{
  "norm_place": "pre",
  "attn_scale": 0.126,
  "init_std_qkv": 0.0436,
  "init_std_o": 0.0541,
  "weight_decay": 0.0,
  "decay_shape": "linear",
  "doc_mask": true,
  "max_steps": 3689,
  "dataset": "wikipedia_en"
}
Each number is 128 + 24 x the weight over its row's rms, rounded and kept within 0 to 255. Layers, rows and columns count from 0. Numbers have three digits each. The size before them is the row's rms in percent of the matrix's.

# layer 3 attention output, 160x256, rms 0.054, rows 0-108, columns 0-127
100:133139148090186090128115073150141100116132071150132160123152163125136135109143153138125143096137113148149129106137138101106120165146085116104129125134137141133126131106091106106129175151094103096159179138069109095141085114148169158123160088151165129169122131126104119107163114145117122134138121137109200156121145128191156120106105073086126145128104118176109111099141156130114114143124
102:155155106130140157162143140138106159138126159142114097117111109100106120152136136064141108126119168126123153079114124118140133115121146143138172156132141174123136108170150110145112110123106148105149167122127099126118128141143157158131123119134113136132097104165130114074130072113073097145138122175116134176148066136133092125066108114129137147125127086129116142168119136092160089142087
094:121166178095125161173134131133112110150120116098152147143111182103118115185112126166120135108103108130096160152144130132114127116069168128113115117174141080153098137135157097182106149139089141101118160164130108186093064136141098160127117186183169132143109109124159121140122155181155091106141134145094129128097180118108122113085126130151124091113121116131145138126140130127124178151153
106:129106156152112136068118095105127165107151118133101134168122136100125132108127101147139123093105120128139108152147149126105119150186160181119125108212108107121141151097113090155142160134142132114151164122077139104125152129111138100157095098102184101142123138126090144125080133115135118149133081134083147118124102109136128118096131144123132150114113130119119096087152135097104104122114
097:135140126137102113165146138139113124077126171115126114092127104159132093102094105135124130137123130144155115135123132108157147147143133093132133121109102171147136128133081148154161106156158141110118100112124140120138106148102118124137122160143145148108174119131155124105146130121088089142132109188149070107128124116080110143091149130121143151123165139150154113087129116139096146119134
108:112122131128154136105134113095135079149110120151101106102072193137151065114146149151143131135117137097137163143129133134133143114131134122113129147130133152148154150088115119138136091154099114086144142134134137095152131116144142129133097152080133106120157131103133153119172129113088107166118144117148120136086090131131116117172096174115096103158124158082146155145141139151152045150130
099:133177118104123149130102124107136120125156125107130126094078082114168146145106157109061137116117091103106132115080128132143113129102105108118106140104154091101128149172139132141145150124127146148106137147121117103083107125100137115092117121121110183114142135196107124151135106129116140155140134159208150140114129120094096151126158135124193144136130131143158097124134132101152130102107
095:134166096129119151135135145113126154128139145122156161178165137122109117123110100119129111132112121142056163105131142141120127123132157124132111091188161123143126087138091150144138123122095121145149097210121119120134143068144137134093084112090140130097186113144129157159148110151116164113133131128114107106106129093130112100131130103115136087138148141113129181129148091144119108086104
090:083120170153125098129131125149161096139123120145160123103149152130125166114174194147161129096136152115158112148159164132152109068096066117170172105132145089116136109092099110130088109131131076156112130146131175141067081169151106117106167154117130094161115091148111099135131136103099104130087122139121146134135180148141112128099147159102140144131100118125127137098183140127132122119110
079:113159116164149115096126135124169143141123151137117119149100154098105119158112157127101149099141100130129126091152096128105129100133138132121170108132149116055126137071080083131083132104111110126051109111137140127088149154167150099130102150134096111119142131135110084169110104119094131143122108133109136091135099124129097124078121140098146132127136161123135114108142116111166168124127
097:124126118153096200123135126139157143148115148136131105141106154149133124118154148183129091140122139091109154115141120151158157145108101152146125175164150141130082147189129121118091122130127126121120120192125099132147147145078127150160137101101151119167145141104162106118116124131128124136090126089121152104171109127133118127123161087133146164094118142083104120189151139125167172115111
118:112115117112157135116124142148122137123130151152152136172138082153122115168143127141080119089146149135140114111139100132109073129148161107113119154158150127131148123198133131132194130102111151126120126110170133107168108144112157151104075151112116120117129113096112116121169135126124127111104118124115144115121136077146118124135093115134143070104178103089126119142124082120143118134086
098:138143144086113133158104127141096147141123119145148129131133076131148142089086126116101130135124141127165118129129088114148152098135125117132111090160183135097162107152089123110089103117130119092144111122148153137138124111140113133096146180127110054129129148109121109108136146157106093087096126134122101117106095101144084137165148137088190112155069106162150120164082145153143117136147
101:121114132125151122076138147094106150141119148116089143111135123080132155166152103123119159070110136139071162151111078108094106124152161118107117098125118153147139113116155131117098115153092070148179129171131131130133153138132106124099102092131138165100136131135129206134158110117130105139144131078140119134102153112158093152141126131124140120121131112097134098147136121082138098167137
100:148152151167107126128152152128127109141146103129118143116146175121113118134124182133107148136152114114112130161151157097125147141134095106188145120088119128160160139112122135110163119139162079147132057119134179120120108124091096115140112143181134106091115143142178129137148151144117143129110103137156106147158085136135139111146165100159113142140142115103101134111193151124144139087189
102:167097107148094165138122110138097085113131147098180145175154115126145154131183121127090157092093123146146123162093115167181123095115126128148147114151133119136119139140086132170095170133094129105143151113105148158132163143158103098138124144127125127133175147103129100152100159134128076106143131127112175135096154134126131107145165170081138159117136107126092093163127122167154152108131
098:126147121130158143117112109123095128113137126163129153128125102147144108134097113110115092158129138118116105133099118115118121105169126139188133145132131101118145145105111120150155138156074133121108133103114115103130126123130077113127169105150147136140097107071104098176128166151101137100127134077137119158111138099131160185114094169087172137160071087113176146100102121108123134119097
102:124135090122133127168091131127105138120129122123128118129106146103151107179101137128076150099137126106126104131129118115042135109122135126111109120151159095172123102114130118121154154115113160109138151129134133144116083079145123105116122105160098116088092141165137110107157125169201109108113169081128133141143111160078125113115123133100121136149118138104124136127113081089148119146118
098:165169116128137177140126135117102176153113167120121092120113116116104112132147113125112125154125127135123107099149118135145146114152125125168108125112105132118135119159109127067145129097121096097145078149151154133173180150151152181154144117141104140109157149114129142113127110144119126126135161124115140126138136150129111144149177115084169124121109122135106146088124085157161140125102
096:139135098134167114133101119144110124120122155130175147163171074143168139133153130128126118164135178122111158066101130104131156083107132141188107157122128116081121124119104085120145090137159119135095120110100161127109137118099097107136122124099121147110127154157118124120100138153166163130130144148102119157100161131106097146152109120114162138117124095127143147112136153116115139121165
092:152133158114148105162134115139136163133082141168107109118121174143135154103153149145132124131155129105133108173134122123132127117143111108120137123102110087148171131176164121103102164133133140126129155119188114146129115107106112115119173138160083105114094183113095131104124130114172127088107080150167168106143175180089146166107133131130142106161140152151099183142137158119171140163158
109:128146128126115193106156100128096116102123195125120120129140147144126081181125140123112138168107130127167111107140123077113162101117114102065150135143114121121103120136140160141138085099095107157186110156116152125155087140139138133133110102163126081097172143099120142120116161111139159127127139119172085147155156129106146115116151122151144125092161155098099146158119138123163137137097
100:103122149144127141097121104108124110156110140107138146133151147124126153133127213112109166143141124125120134124125121129102134125113085127171134115118178131155112098131138148128119129152119126125112123146143140120095134140144141095161137116111095120129148139129167152103104137168120137126129102153133138131097120102102116140101133118086155148065119084139094085128115127073110132104082
099:093111149136092152108127154151131131123146179170122112147121125143105122115118088200135123126118135141115114141077109087151135095099087093111133130143131132159179142120155137158076132118104148152090163138121066126141084136102093139097050143149125121119150153155140128135101124092158119119125156170097120123155152113130088056100126106161130141175140121107144163140132151143183131139116
103:097136129096125141131119113101148132121137144145093135109102131153144124105111156119126160119123120131137110132125117136084145164162104125113147135120120138122131179131149115130101173146098128160128108116101120138126088131118175160117132098094149128120153124117132142177104078128106099150114122163110111164154144154094151141129111123158117128151122111166127098097155099143133120121098
110:114153138152140126109158142171136127113063173163109121147133113173128111149166113149139130084111166121073144184134106152128121113088136112098140121154097135069141120094145135146115108089158124131156141098154164120151137095115094154129086122181078130090125113105107164129095154155146135070091110104110114152112120142160125145144126127099112116128102151131113136128118144141139123142143
102:137187158112113147124095125113140110138143089148143156132148121141116096156093135114146153144132127082172143148111118139132126113112083108123156156147145193139114152151151152155099080155144121119135154108093109151117074119192130134128104086139138159122156146108134133108115137125086095121123180133114120149130093149137140133136143159146166074131167129173127163122120159137118163156116
096:137129146151146134196128109138171100162076076117146115113169133129148153154124133121102159162119115145121147132106138209144108119155122162085144109104136152156110120099145125113082116118074137124139134090172139160126147149121132116111134070088142099141128111121118102140114150153147134108102101119117098129105138173125137149090151116098092147150094110115090170148128087129113108126100
105:107155108111146134126104160172104140165130143157092090196127136153110145091122130171114157098151124123113117137127101111124127120123184156120087162127085151128128103147103107095121154130106113153129131108095113121164109106140131139101122155146066118111129078114131148162124131134124086144096146106111103146099100136157140144121126124114094105106136107142120116083145127116164167112164
098:108134157141181140132118140129140135069147181114178114081130109109075163107125141118100123147123155147111153115150124125144117157122136159169114126136127130136133092158127136149054119114087130179122151155063123127146157150145122087126116128115101111150090120150122158096159080145153119114133125113153125101123164105145168093103119138113137132110080144131138084154146160118102148110117
103:158117096173118116140113137151160110105157122091108142142094055143140101117130117115157110157139131072150122167087111162113110122114106127106124128135129106129132132089138140135099146150123122182138127068151123140135154128106097118144141120143153123101169142119119102147154115148125119146140116121107118147132114107130159109139119164130129099144120142176093130138163139142172136134110
103:105099184126155134138089148161105118095090118110126170168137134148150133192166081142156135133139090154114128113122156106117155155120143068145105083093124110141145148130148150110106141115124156134110132109162108110133126112105112095080110122142145092145125117114131115124148103156139117130134158147114113145116113176112126098099140092147121136052141157107133138150146092141123068077168
105:136127143153108149118132111112107079116134122062101146133104097170149123120101136107094111166066126092147151159106117143103098134153164135141156159111087122089136163133133157101119109132106139133145168158131076187160124160125126119115161077147106119125130118149142106176123141104156123145128127105151126126134099151129091113140101118156152147157146091140147146135146130122126098128104
101:131138130139132108158133097161112139128141160136123094127120115129124134110155157124104118122128153120131160182138110144136133123119078097174129125166097159131124136141096147130088133117092130118135144135114171156193102136147164093132118114202155164127116125106126156134163128095155115133157162168138163116137137153113135134112089121122145140106142122146162094112144115079130144155168
090:145134114172115112138179154108157181134106143162146171099131142105121130107161120169155149097145142176129142141109146140157113132160133108160135083173142090122176129133155099160131133100094113161137099136127070158115133093106119104132106124091108115161149143173177120129128156152156119182113095111121103150173084126140169143137173077155124124133154139146145156165180143146141151103113
092:142166138136131165123118169125120152092117144096121114131102168134108116089080109125097118134130115150111151125128142152141156190117127121102135119106128127149113126149111154118125134112189097120096125128116146091155126109146128126176182149136146145138156132168136169059132157146132104153130144116150138151120086104139103136151129113127085120154146094081108104085157150183186103121116
106:141092116163142122096146111091095080129150116128124085125137143116174142182157136118088145113137149148133098120123144145114158079131129123139112120142109101101126106126127135117160139137134143136150118146179092144124118157159132118131142140101115165134129119154112182168082091141119108068092154091175171146097105132126133109131142145143110110117120123139117109100116146141117154118170
102:110132106121157128135182133084109149096141152141088106123094131086091098140134122127167129126124153154138125098144122194148119142103188141167101109090111113104119122142075157103119153106111091153089136123100129127138127157093151084060090139134113143103136164130117135120096144111164110133112163125120156120105149118136153124154128104180115141081157108084124145125135071100132107117135
098:137135137116126121118116138173105148123121089146165155122119142143124113109093130160128112161083123117205092117107174134159135073126160114147092099154130129125143117100097148092125145113122144124119115106111121144152091145144121127125134128160127136173146114153121103121115087124098113127137140073126107161099106113107135137140093144091146145166162121136090106135170165095112096132131
102:163119107135120163144104129104132131113119131131142114097116103137147143106132171105095148128133130135127117119118150120135165100150095132130162126182121126121118112123123051124134147139144099091079081165101159142120141097120112106121118090126103154097137127104123150097077145128110099119175112144128137138101120133112118117127159084142142093149109156161070122134111113132114089157086
098:095182150148119132179161131158099134106179122157100144170174121080111085110138152125163130109189160119118154124148108099139175111123093147119096137166115134135125113120128094131121115117147161113115154159131093120163104174153184152146159143132141096121131122131146178126058112137105152097112106119138093184124158132107129114087144110161138128133100071132123128123088114119148135103152
096:148118129107124134142143127140110136173122144097158162117130101165135112083136140172094163146145113118124144137145134085152117138152155139070091130133105174152135085118135115112129098130135121079103050088112085108139131136141182131109112116153142086131161148104148160178121148138142108108136122138126167127139095147119108110184125152182137081156129181135124115118105138125126133095104
096:163131125150184134153100136153110094140103152120111130124111119114146123131122131109123135116166137191125124110132126143147145165113133163157095115124133134135150106131113102151120094119107176102150057164114131127122126113132136116114086158102128175181120150148137121110117128157111138133085110179128120094122172106121146160122185111137107137144111154129073126141184209133088119118143
097:105126114125156108104124108172083086104174144119136160094100130159137134130116144123151106115173133099112160135105115109170128095125121120182101167142158126174138166122112118136143139114091083100131127154145171138159134129142151153080139107152099128129150100137123090113149170112135135114140130091117142141130093128105088113117116143145098166123173164102099182126119088113089141118135
105:095081112122124177110155152097152107103105140137106111132156142103119108110121158188141134130133125127125131156099101121075120127132155128105118131133121080100100151129097165145161113116129106138165116142150139159172118138124173134140098125129074155158128104128183130149122149087162126142171155129122137108116116120172141085126140093126126132126092091114134149114112101135129126141148
101:106104120177155122178101118112147161113137143120091123145154114158088131126145075135129076099153140133147112127173113141114120162153121131164148121123123145151125167120158100132117103120146151120138122151102156104123109094105089142087155093170123131158106144134142136120114139140092172097139144117146119125141142112122158104131129178166092116127118099123126184064157110117167129153111
101:134158090140115135177149157168136124143161132135154149110103089167135089140102136122096134101144127157140108121154100159163125125130138105088127120123133114110135105176214103145157122135090136115159160098067123143184173124114131076100133109149088145162121100138106117118128076144182141117165145106115109123136138145147075112090100067124141107189109129082124134125099167115155143117129
098:112159125119117125162156151178131179126141127137101160124114084141129153162095144153131072116132150151125134106084134095126076124164147124108082119149133122129122150126142127110115140157085143150136160126104154138172092167146126137108158139112108091127125184081149153099112121116144147136128144136111131126106128119105115138188135124163097114117185151144098102145109148171129137136173
101:128069125140150111139138120160148126114123079148130117125114092150140149156102113119139115132169115128143106070119130084151141125137122151095168102094146108131134152115116144128115124131161142139102123139112132129117067096142128140064181140141145144124133092119141118161146100164175147080123113192145115139157074126110107133083129122123156137118128163119126140180101085125140061133105
101:145120151142122092114125114160147106167099073106120153130139160127153091135102147108134098086153151128124146152147105150105131095185167143174118142101171123146150170133092128149160153128132111084149118104166116105144145109115115149119140147159135112123113081126126116121093113104125130116161098138171145148147123140107121152160094108069156101190123130105152071159131131135105125108097
100:145154134118112154175174127147124139124106081155127132127127144107109103122079164123114083124138108158134195148145120132154144123145135142147127146152141134175099115173113122096154103148128125114092137140113152127148100100087173136111140127070141153148132116170133120154140172122129126130122104093119140132088163100183147138103115086117131124155151151107135130112093185119128101088090
098:095091121149148098125127130143109113087155125131125127125106133119138124113128123150118127168094143118132095127155122073108118121113107107098155123103151155154149126077180133120116147129134141141139187132071119083113154100132091113137101161148151130149122141128121093151143105123157129101138087135123113121134133114069110151154131157093131159127140134151127132151145103136098127125117
095:143132142124085087135101104131135090148155161119150121096120143151160175149156147134144095146136112121143139105113146074085105147146119121164103159140109157133107106116117153088150144153117102100111117108109130058156124158138187160175073125184127147057168114122128108097132174157147111139137090160157101122135141188137123119136131145137152138105112133131129102085158124110091091100132
094:091124133144170101090176140113074136116138134117153137144127141074118139075130114127113119169058123178102136121123132141135121096134121137141138105111113151137139113128105178121088127123118160104103157078136127115161144115141126107124090159103100133137158166104104100110143133136101061128131123143111101112142168068153124147147141123135141163106157091136128154116155134156120145155106
096:145130099150153131130115134135119082096165147101152100123152101118108148107159131128102124094089116059097129170126108136153092096091134107120093114133095138168138097108113185109109131119054074151104157139170130136151140126138091141136124121155110194132077150131165111121144112121117144085174160117116116122135104110155175106094148103162134142107128162116150151123106119113175105156102
098:135129128140094127150123137148160086119157139162122105132134172142093107154108114105161103117116125134069119206181092105142121100126135156135137126122132121122130142131109126151139137152131084096135126090133156118095120124118085114119168118142156113110110138113146093133124091124129102153161108072114119100145141134131097088107110156143148133158175140097162114136098061116154138112157
102:106159125104127125106133097105157149133106161115091122089079163108123113151145150132102136128142109121163172120130143112077125125130110133126112120178143133091134128163104140120152141123153087144148108115093193157124098115121166141088102112157123108160150171138135135137134148124121100096107128151114113110086090145130142158167081092100123094125109105159151123103104134130138136149095
101:126141148128094135145121146160140136171134151139094141100117117130095118160116138088134138093121139110105137132159117085110103100120142133120110106110129125129093147131107140128144092071106105103140127140136170149120148130152127159099147132180148131143092159136139103161101124162162145163128163120140073056085142141130119145108130096164146133111160102157175092087100142141170097095129
110:167159171159145092129112150173139146129122103109141156150100129123131104141136101113109128118119142117120175172130146165090154144129138083107110150131140140142134126143148154100134122185126109108140121111108139164112139147142090144128093112142142093160128105085090110105165112081125078148112105133147159121163115121170125112138160129160109129131101161144116137140125119106119128113124
100:168139079105093153147122135135162117147137159115107129129074103204117109187112124122116094116103103112205118152142131137121149158122143120127166127145135114149095109107080108117097085159132128164087133126119139096162154185137108123185108090166142134110120173109127157103129107135135171118106149124131132116114092122150163145128110134161059134107143059119137151137180128130140130110071
105:123125116143157151150083115129130190110113179125131124133134112135103133166106139132130088179153163146172129122125123129117117129129095133076092113112127139135119134149121180149109109156084146150112196141105122103091105091156161163115136089157105139128173157112127118118123038118144161127146148138121095114105147136137142121119116142100124147135137111103179116114136145131119117111137
099:142107129140123142111135112118143114090135166154105141111136114126132146124156095123140167089124129125182137106118115137125121139136147109110155148167164134086144147122087132097177134113100145103146132131135139139170140106132135156123092170101145132077135136139110126083123147070119164143076177135140166101095084075190138109144139150138140130133122149146138124138094110099137121101152
110:148131141095118106155162126151084151133147141082140193126156110125165112095160123108120143083136150119135123147156150086101140104161111126124142112154122116130141136089124108113135104143134119111141126108116154077133116112116125125107118093106098135167110114166127133128174119152074129138106114124142144119130110120125100125148127107090156065107125133130135082108104131135182154115121
102:111073117119131117126145138149128162135137096164151123097147111158148118165174131143146090094117112109142132096134143167081125137138083162110171126107132143120123129125128106151149134108119116141116097109125118123143093144131156122114103128127120181140076097131080127152123135084111155078093121151108086095136164108176091142126131130105165138124139146090126132122167141143136113098123
097:120125142149143056126138132125143148147181110115136141149147128136114124139108139188123136152142176131150116141105128155094099090129120106146156135125173156104130141157120182136153129156179108150100141136140143124095132145163132137156075113149107110089097110123166100127146144115060129104130119086145126134176108160101099103146162127129113099139159136100093095138097126172124139083141
104:130152150127070129166090128145098156133148111190135110121136174151153142115113161156101139149086112086098117155148132102184136098130154137147121106119089115111169157127155135167159128159124151103092146148074133150144136130130093138160141140182156074120114106134116123143141093154157082173131136138132097137109165161132101108136109113137104160107080097140088112113113100115140111092115
096:138141112130081134127147135093147134107135178143110129131095104142110158115103133149137146111171153152114130147123143105126179104141121142159155131110135079096163103127132144117139162177120110100122123150155099140115133142169124128136083106159153116164124141147155128131096156149119152111153123098104073116106154166104165141140140124108109116111135082138099115143125130125119154171138
101:133093135180147092134105138151136143132159150121165158148150161187138132125145096135128115139116128094078098113144123167150139085112141095130151109086128126108134132127121152113095182111096131110118103120128124146130153163140087142084128151122154123112117116156102143132130125132151129110122121074120095114115130121124157132112111139178130147146128110132103082142146116106090108127131
096:137117162113132121132124176122134148167089187124135114102148178133152152098155100129120167149130175104114133133121124157123121088100097116120115156130151165158108131114147128076125116124152090097084148125162153178141103149113127164132110110147163171131114132113131154150171151130132092166101129132133142137117138122101139109177103162109174097146152114111086067130151132125117143091192
099:089100097126091105138149126124120146107138111148110163121154109132107117118164122120124155138095152098132081126099091091109149122108100139104146095146127093132087168131172129104109146141123145103132171139129132146144086161079111174160110131132123159112105098119160092126090103162137107122117193144138094132140112174142140141149139089115094120152113137101129112113145148073158131153106
100:116135157106108086173133135148090142116156133123110126143135164115154124101081122125117190146143153123140165163094114139132115099110133161122105124129090119131180139080144145127096169177104128174125131077078117142130157133125151167106097154161135124178093101075137156138090144129121144114114161128137146106126120141169142127144120122117108127148143122069124100107139087180126151127102
096:126149138081157126129152131141104149131156114132167167146130127144121123143102124119151115149113112102119172141132157099159105133096126121101135132142120178130117142080129135160105125148091138154146116146137060128180163151167133134097126112101118114098121101117130139156140076107162107118148090128094097093154102135111140095122068160120127100109145155166108099129188127130140106166165
100:125129118144158098123102102130124115140103130168139115117140106159134153157134124109144147134167123105102103102145177130098155109112145128132118100144125125103151145100154095130121173103137122128127112120113096122139114140119152099104164146149117151073123155101149116102119123121133119126144137141130111127159157122172098125092117156100152109133113106131114064137114104156169173073107
101:101158118125184135120124118130111114077125134168127143101117072125173166148134151097122139154198127127089143106128163138126106168153112127108087127140115116128135108121109094168173133140124159114104110121149132116161165115175103102094090071137084121152052150116123137107113153110118148154156129136135125138153134147125157150169142148110089146111146156204144120140130122091125117104137
099:145144114142116116152122145081094095130120140102135196128107125144167121135129164167112126132147122125129109128103122081128140134136164103162130108114131077143169123145107116138099139100093150164103165113128111136180092128116155106132161108144115135084158133126139120138096135134090149129113139156125151085141182160157168098168150125119138136152098112126163130129134112123115112129171
087:154142119113106115135135113133111129139159134124124151151136147093126142096156151142150157114119171127148128140128155112163134105124103104125146153114108120100120143132110118095103128121112134098150124157129112080126074187144119096110095159093157129112128096148072135091167097150107135105181142088143103130166153125166131178159176125121038166160085148156098150116123146129152122156175
113:108150156166122149143127166139113126113094106131140133142122181107128103122079151188102152191117134132100099170118122159129095147100122159159148141092113072130110107112125104144082122137135130086106116096133149128122132125157115153131115136116153144094139120125165135096110140143171158112168182112103129148160113132110136105141145147131148094137142149119139131148157148110129130114105
105:158133096106116129159174129138120133124132124104125155103106158135131101161133102109146121153122112122145089181161103126167170113131150125096155107142121106149124123138106094109136107137137102082091189106165132135140133120129110094098140112123121137134111109123099129134095162165122133130128139085159170114102126159124083115109089155131094100097078155173104116150145131154168093059118
093:087121137119144195115137162140141141140139146127109123129121108130150179129130120140104122136084143095090140113159150156123140112104100147089120142157151151147090143089115149167122121112128162103134103154123117122092144125123143111109113121127134136124111202151098128131107143142100057144173153140179114084146098139142148143116112127083155129125134073102118145174164160126101129133157
100:120183158171108145110146125130154138151147121134113121176137158167152098157144125171159146129126104116164171137092134137100130122136086095099137120151155138135111124125154100122065105124123164158130212123142116084129105150098109153119119136113069141108182146099075126127122113148148155157133105158159098105103102145121142092129134104141116163125102144144126123147089133146100120199155
096:121115092122127110103101095127125070146139142108124096140139124120137135149180091121127100148121116158123102153163120106146100129143102115121143119151148149129148134155177100141075149115122144105120156098128118123114073142138125105156121172106096127070111163113175124109179109093199145111130142170117129178165091146117181141127139126134116072109063091111129131152111110159114140155128
106:108136146123150142120137113117113121090126140137081127146126106136103140092126163117094123077148115131135184158154118112136152165114159132156112122148081113130156148103171159160088096085099122122146151131112115142132113138114086127144140142117134124147147159099117132132147165128114186072160127156141146141120137156154106112125151123117123121117143157101087131104136143103111084123153
099:135161101121143187142119104145146104119103156111103143165130129194161133163138076094144124121145131104116173137092116126091145164155114097116142154116123109071148139146128139087143141138123137166178081156107113104125130130145179120112145148089133138107139123137112114083136150099129124117145142140160094164100142119130158116163092117115125153133107128102128125101169077103179156096176
099:098094149137114143137133154146167147086104166115139140134103151111128152115145184146122144154134110148121177123138135057132133149081146131095092143113155107155104125088181155113114115134168109112172127167146125162143117180143134123144143116153143127153085159116172109170150129128118123135145110141155126157141140084141126116074164118108131129138144101113136136154102104115150138097162
115:119108154155127127146121135163129109136155156115130139128114107128135139127154126126137116099144140087167161129105119104131117124089128106089111158120142147079139159134152086118130099104151120204089155095138111120105157119126156095089137176121114094153151119139070109130110174126136138164117112120146130111091113103160121129088113171140142126097129149081145126113098145118139142132117
093:125133130106126177117107118136121114122136126150110140180109141124101118116129130123162147087163109133135110149133156143105109154135153142130093128124107114070134133123121136133153144115094159162094155130092116143132089170148153100130116150111134157156144113090069151099129100123087184109087092125164123084118098139150149118100183128084136096114179109153129128149157115148146109141109
091:129125143081165103132159158111108131148093115092152176120123093149151079114092150103111139165155141135133120104096158160096152133137167128142111127147146145149094145133139129172118106143115140102114119122143153156128129122132173142183099128131137126093107173128104162152088091122094079107129124108101106130118120140095087178112110109156103174093119150105099150148080119119133160144113
093:101163144103113111145094121126181105120116143133118094119148129104138119104102116127146124145120146116139154134143115141163098083136147152095120150151145131102142152108085115132143172124159101125143102126145062111136103149106122157094110094142134167121088157111145138108177104167101116150089029123117193135143092150111152118113089141110134101136117143127155131130112158167138137133141
099:111117152137153134105133091123115103103146123098073096088108131187144090149085155166073101130134138129141112153183090130133143136169133130140158126150147159150152123161109127155117138129194125132097133135153123108138142112136124142096094151118141146101090087103123110148087110129102119101190136106091138096122117136134106163175177083146133116136125139177087125130096111110163136152153
112:145153117154142123149122132124104171118181085129130127143120098125116111109094128146061126129127076111157119123127129151159141106100131120158123113105151083129099150163187140135124145126137087097145132144139100158143177143116129128114143100097118130154153131163137131114117129132143130076099098139120169132137116148178151110134140110110127152094141160153184097108105107128168142165160
110:173087129172134085152060158194175100157131133174142123128104085128123129119093140051180150132152119152161117136127130100087115120170132099140135151088130083120131174093140107117154131123101132100072135106134096120138116144166130125123117102109168116170135126115133106121117117162131141120106109148125134106171156138142097101131114128135135149078133097101142136120131167079096158121139
099:129138124102164118177134119112130137116123159129124094084096132147143148147114160153152147111172118102123108150132138121133144103104121144129132084145149120110121145162066139198132138134151167141127082154159140173142150112124097103085155126122119122145118088141091168153120128152132119142164147183133125167108102124118104157156119181091135131121136131078112131138115161123144166132165
096:155173155140134103126123116151154152148114152169142088121119159146153105144143174214115128162162115111117108135112102121112097134109119166111088122119105130100115147143133088131083134182132108119100081104160079114137124116172105142158116094120163110151084095102115090156129148147086116138127122147136097103126118107054155104143125126139165135119128151140145154115089141121165129104109
098:135168120126127147131153133125090099115115069157126186123102146112135108142081159079140114112134144156086125128126143114138161120115159125121106125151104082152108104095131125100110128126075129103117139162132125138144118109115110143167087133130105169151086176161125149129113145081172119103104145122097135147133109138113096102126115104129108101140118136135154119106163095115179161174115
105:130151072104128151155120108148144136126120129147118137110106153117126114115122127118131145151139157168149153164114184111183132129121098145165152147165129111117160153109166127134108120127114162108077162151134065152101137119150108137125162071157102117142132125126115156152154146120131142131126135178079154102122154130104140147164097123117167101157092138085115109111148142140137090112154
094:148154096158112132153137181121138109142119123171116099148114156162148108139131142147164146139129121132141109129116118123154142103127150138162110111124134111108122154093119145112150131172127121109132120093131129174112149146092093130143098154104127143114130117104152087139114089158147094153126128141154145155159149141153126070132135095118139070101163083142102155102121152102147128115136
100:128146169108124111140128109123183156123162171129130117137185121145108129126111120102126152132146128108160166112177154132111116113130133165109170118123150148131119148134092139161101110186152123111099110149118138102089143131107128145084134111145137114111119143095105153118158097157151150144119108138155140142103146119114141131156126139111168170138129096114146122103093098141157140169139
099:140116131121110136143121134123128123126103155133110152103147097124126146124143151099118078128166120128111089153146115117123137123161074137134144100112139102147135086118091106138125106130066122123083142131135171135166104119131109135103129102107124152168158143076145150158101097104172121154136121091135140118117123133152146154155108093092144154117147147128157152135109161176150109085101
106:144128130122110147171141133115105083133131170100125137162152149112157155124168129085134151114141166120164151094077121072158113151137130117132191147126120135148127104090100131100121055112112118112123142185130092113097150144127116102171154145133083150121172083128159135160109134152128145111095165126127115123096114112129163084170108156131138128142129158152154132147125120098136132106104
100:154150136115114151109123134121117098106158168108146103140165114140089116147134065156119106148108139149108148122183146093141104128093115139177140104145129084146148108126142117139122135102131102166085142147143149119109116137110167151129186153134117082099121129149147137127189121131151151133084093139114101145122158135129046111132160152116136125158177134138155146139142148122129104124157
095:085126112149135116104127157122103120115162106141117057105134094150130133112085133163138088138081126165142114089121108149159132117133099105107136095099125158164130158135110144165097123140131140173180150147114160131117096121115126143142165084148140086082131147140056159147152156124145121134108157187092134144094094139170151111112094128127112189118114129151103148156154137166130108160144
096:140145128097146104146086146140130076126158094131160134154101136160110124170130117134143148142135109120153095100130118151126087095083157120103132127144181111114124070156093096106167168149102157150114101152118100121128152196177149139118094057150115110091127084111172102138170127142119109134133148114096152129103152125130150150120150158143137131136108127134093107145133140136091112174126
099:151135162119102122132160115108136140106123164123106121125157143115134143123159160109115123099134116126129175144106129136160140165127109147112117108153102147144120113117064155132099138119102113133129139191111094102122148147138120073137132065109143089111106130157089138158109127161148170141137182118152180066147118135186130096148137131120105139106121141118127166105097146135107126149151
090:087138152136084144140132103152116141133120154125122151124125125139140148152106133143123140110123101128133152144128132141115159145137130078172117122117163152163132114124084130122125098113137104103094106138149158166178086141135130093127132082187118162181110140137133132123115128110156111170083160147123120132136091118119121156157104144098111157143139087161123171200147127133128132098084
101:154083124125120124119066141150124165144135148099146124121136182143138150104128124122119093158084121106098126166141117135121123093111094148140075119119147126075143134124111133109132136140123100121070112105151107128120132121125161144122155136172151172093125133154132110125104135146150132131100129151149127083109140081193133161093116126096108144129138138134117100146123126096146103148153
103:130102134128128102154131153119155095129124092124115091130096143153130137126131141147135138159113153165167150146106133106095182106133161112158151100117163099112142125148150127104101186110146163093111082096145106138126111130145146105152145161122080096133151108132147131120101094118171151176113147098168158093106110119173146134136161185087166156119135099109140087100167124115141114154132
102:170181139091105109160127114159116167166158154172113135163144141138144104100127151151144139153170130108139113112131116104150105142120110111099120118142132141101128166134119112122117138151117130108078107102084103101138094161164128171106108115143174135152119120126163136134182082109175105148144102098080125133100111134118111142104142122112139155092104117135123172164116125132161130141123
099:120124110104113162087143133081093138111121112125110141113115133123114117101122138149147123151122162103151129126105132124128121148109164118130124102101143134152165142154109163130107140141116145155111115161115182131172143170190155120107091129110109084113146138156162101104135122172099141106132073134158179058108112138094125158111088138107104137145112126144168148168151102139123104102135
105:125134140137109123116106138122105152123134124126110134139105108121119112135110128107104115104134112134199130141127126157100108141109088076075095146159127099134104134140167129113113107099106153127172099131165160123149113152128140157141100130145144157082144113144125108102126129145131124139095180099121135145149144130114150133146159073116088106145175121122130147113066129103097118143088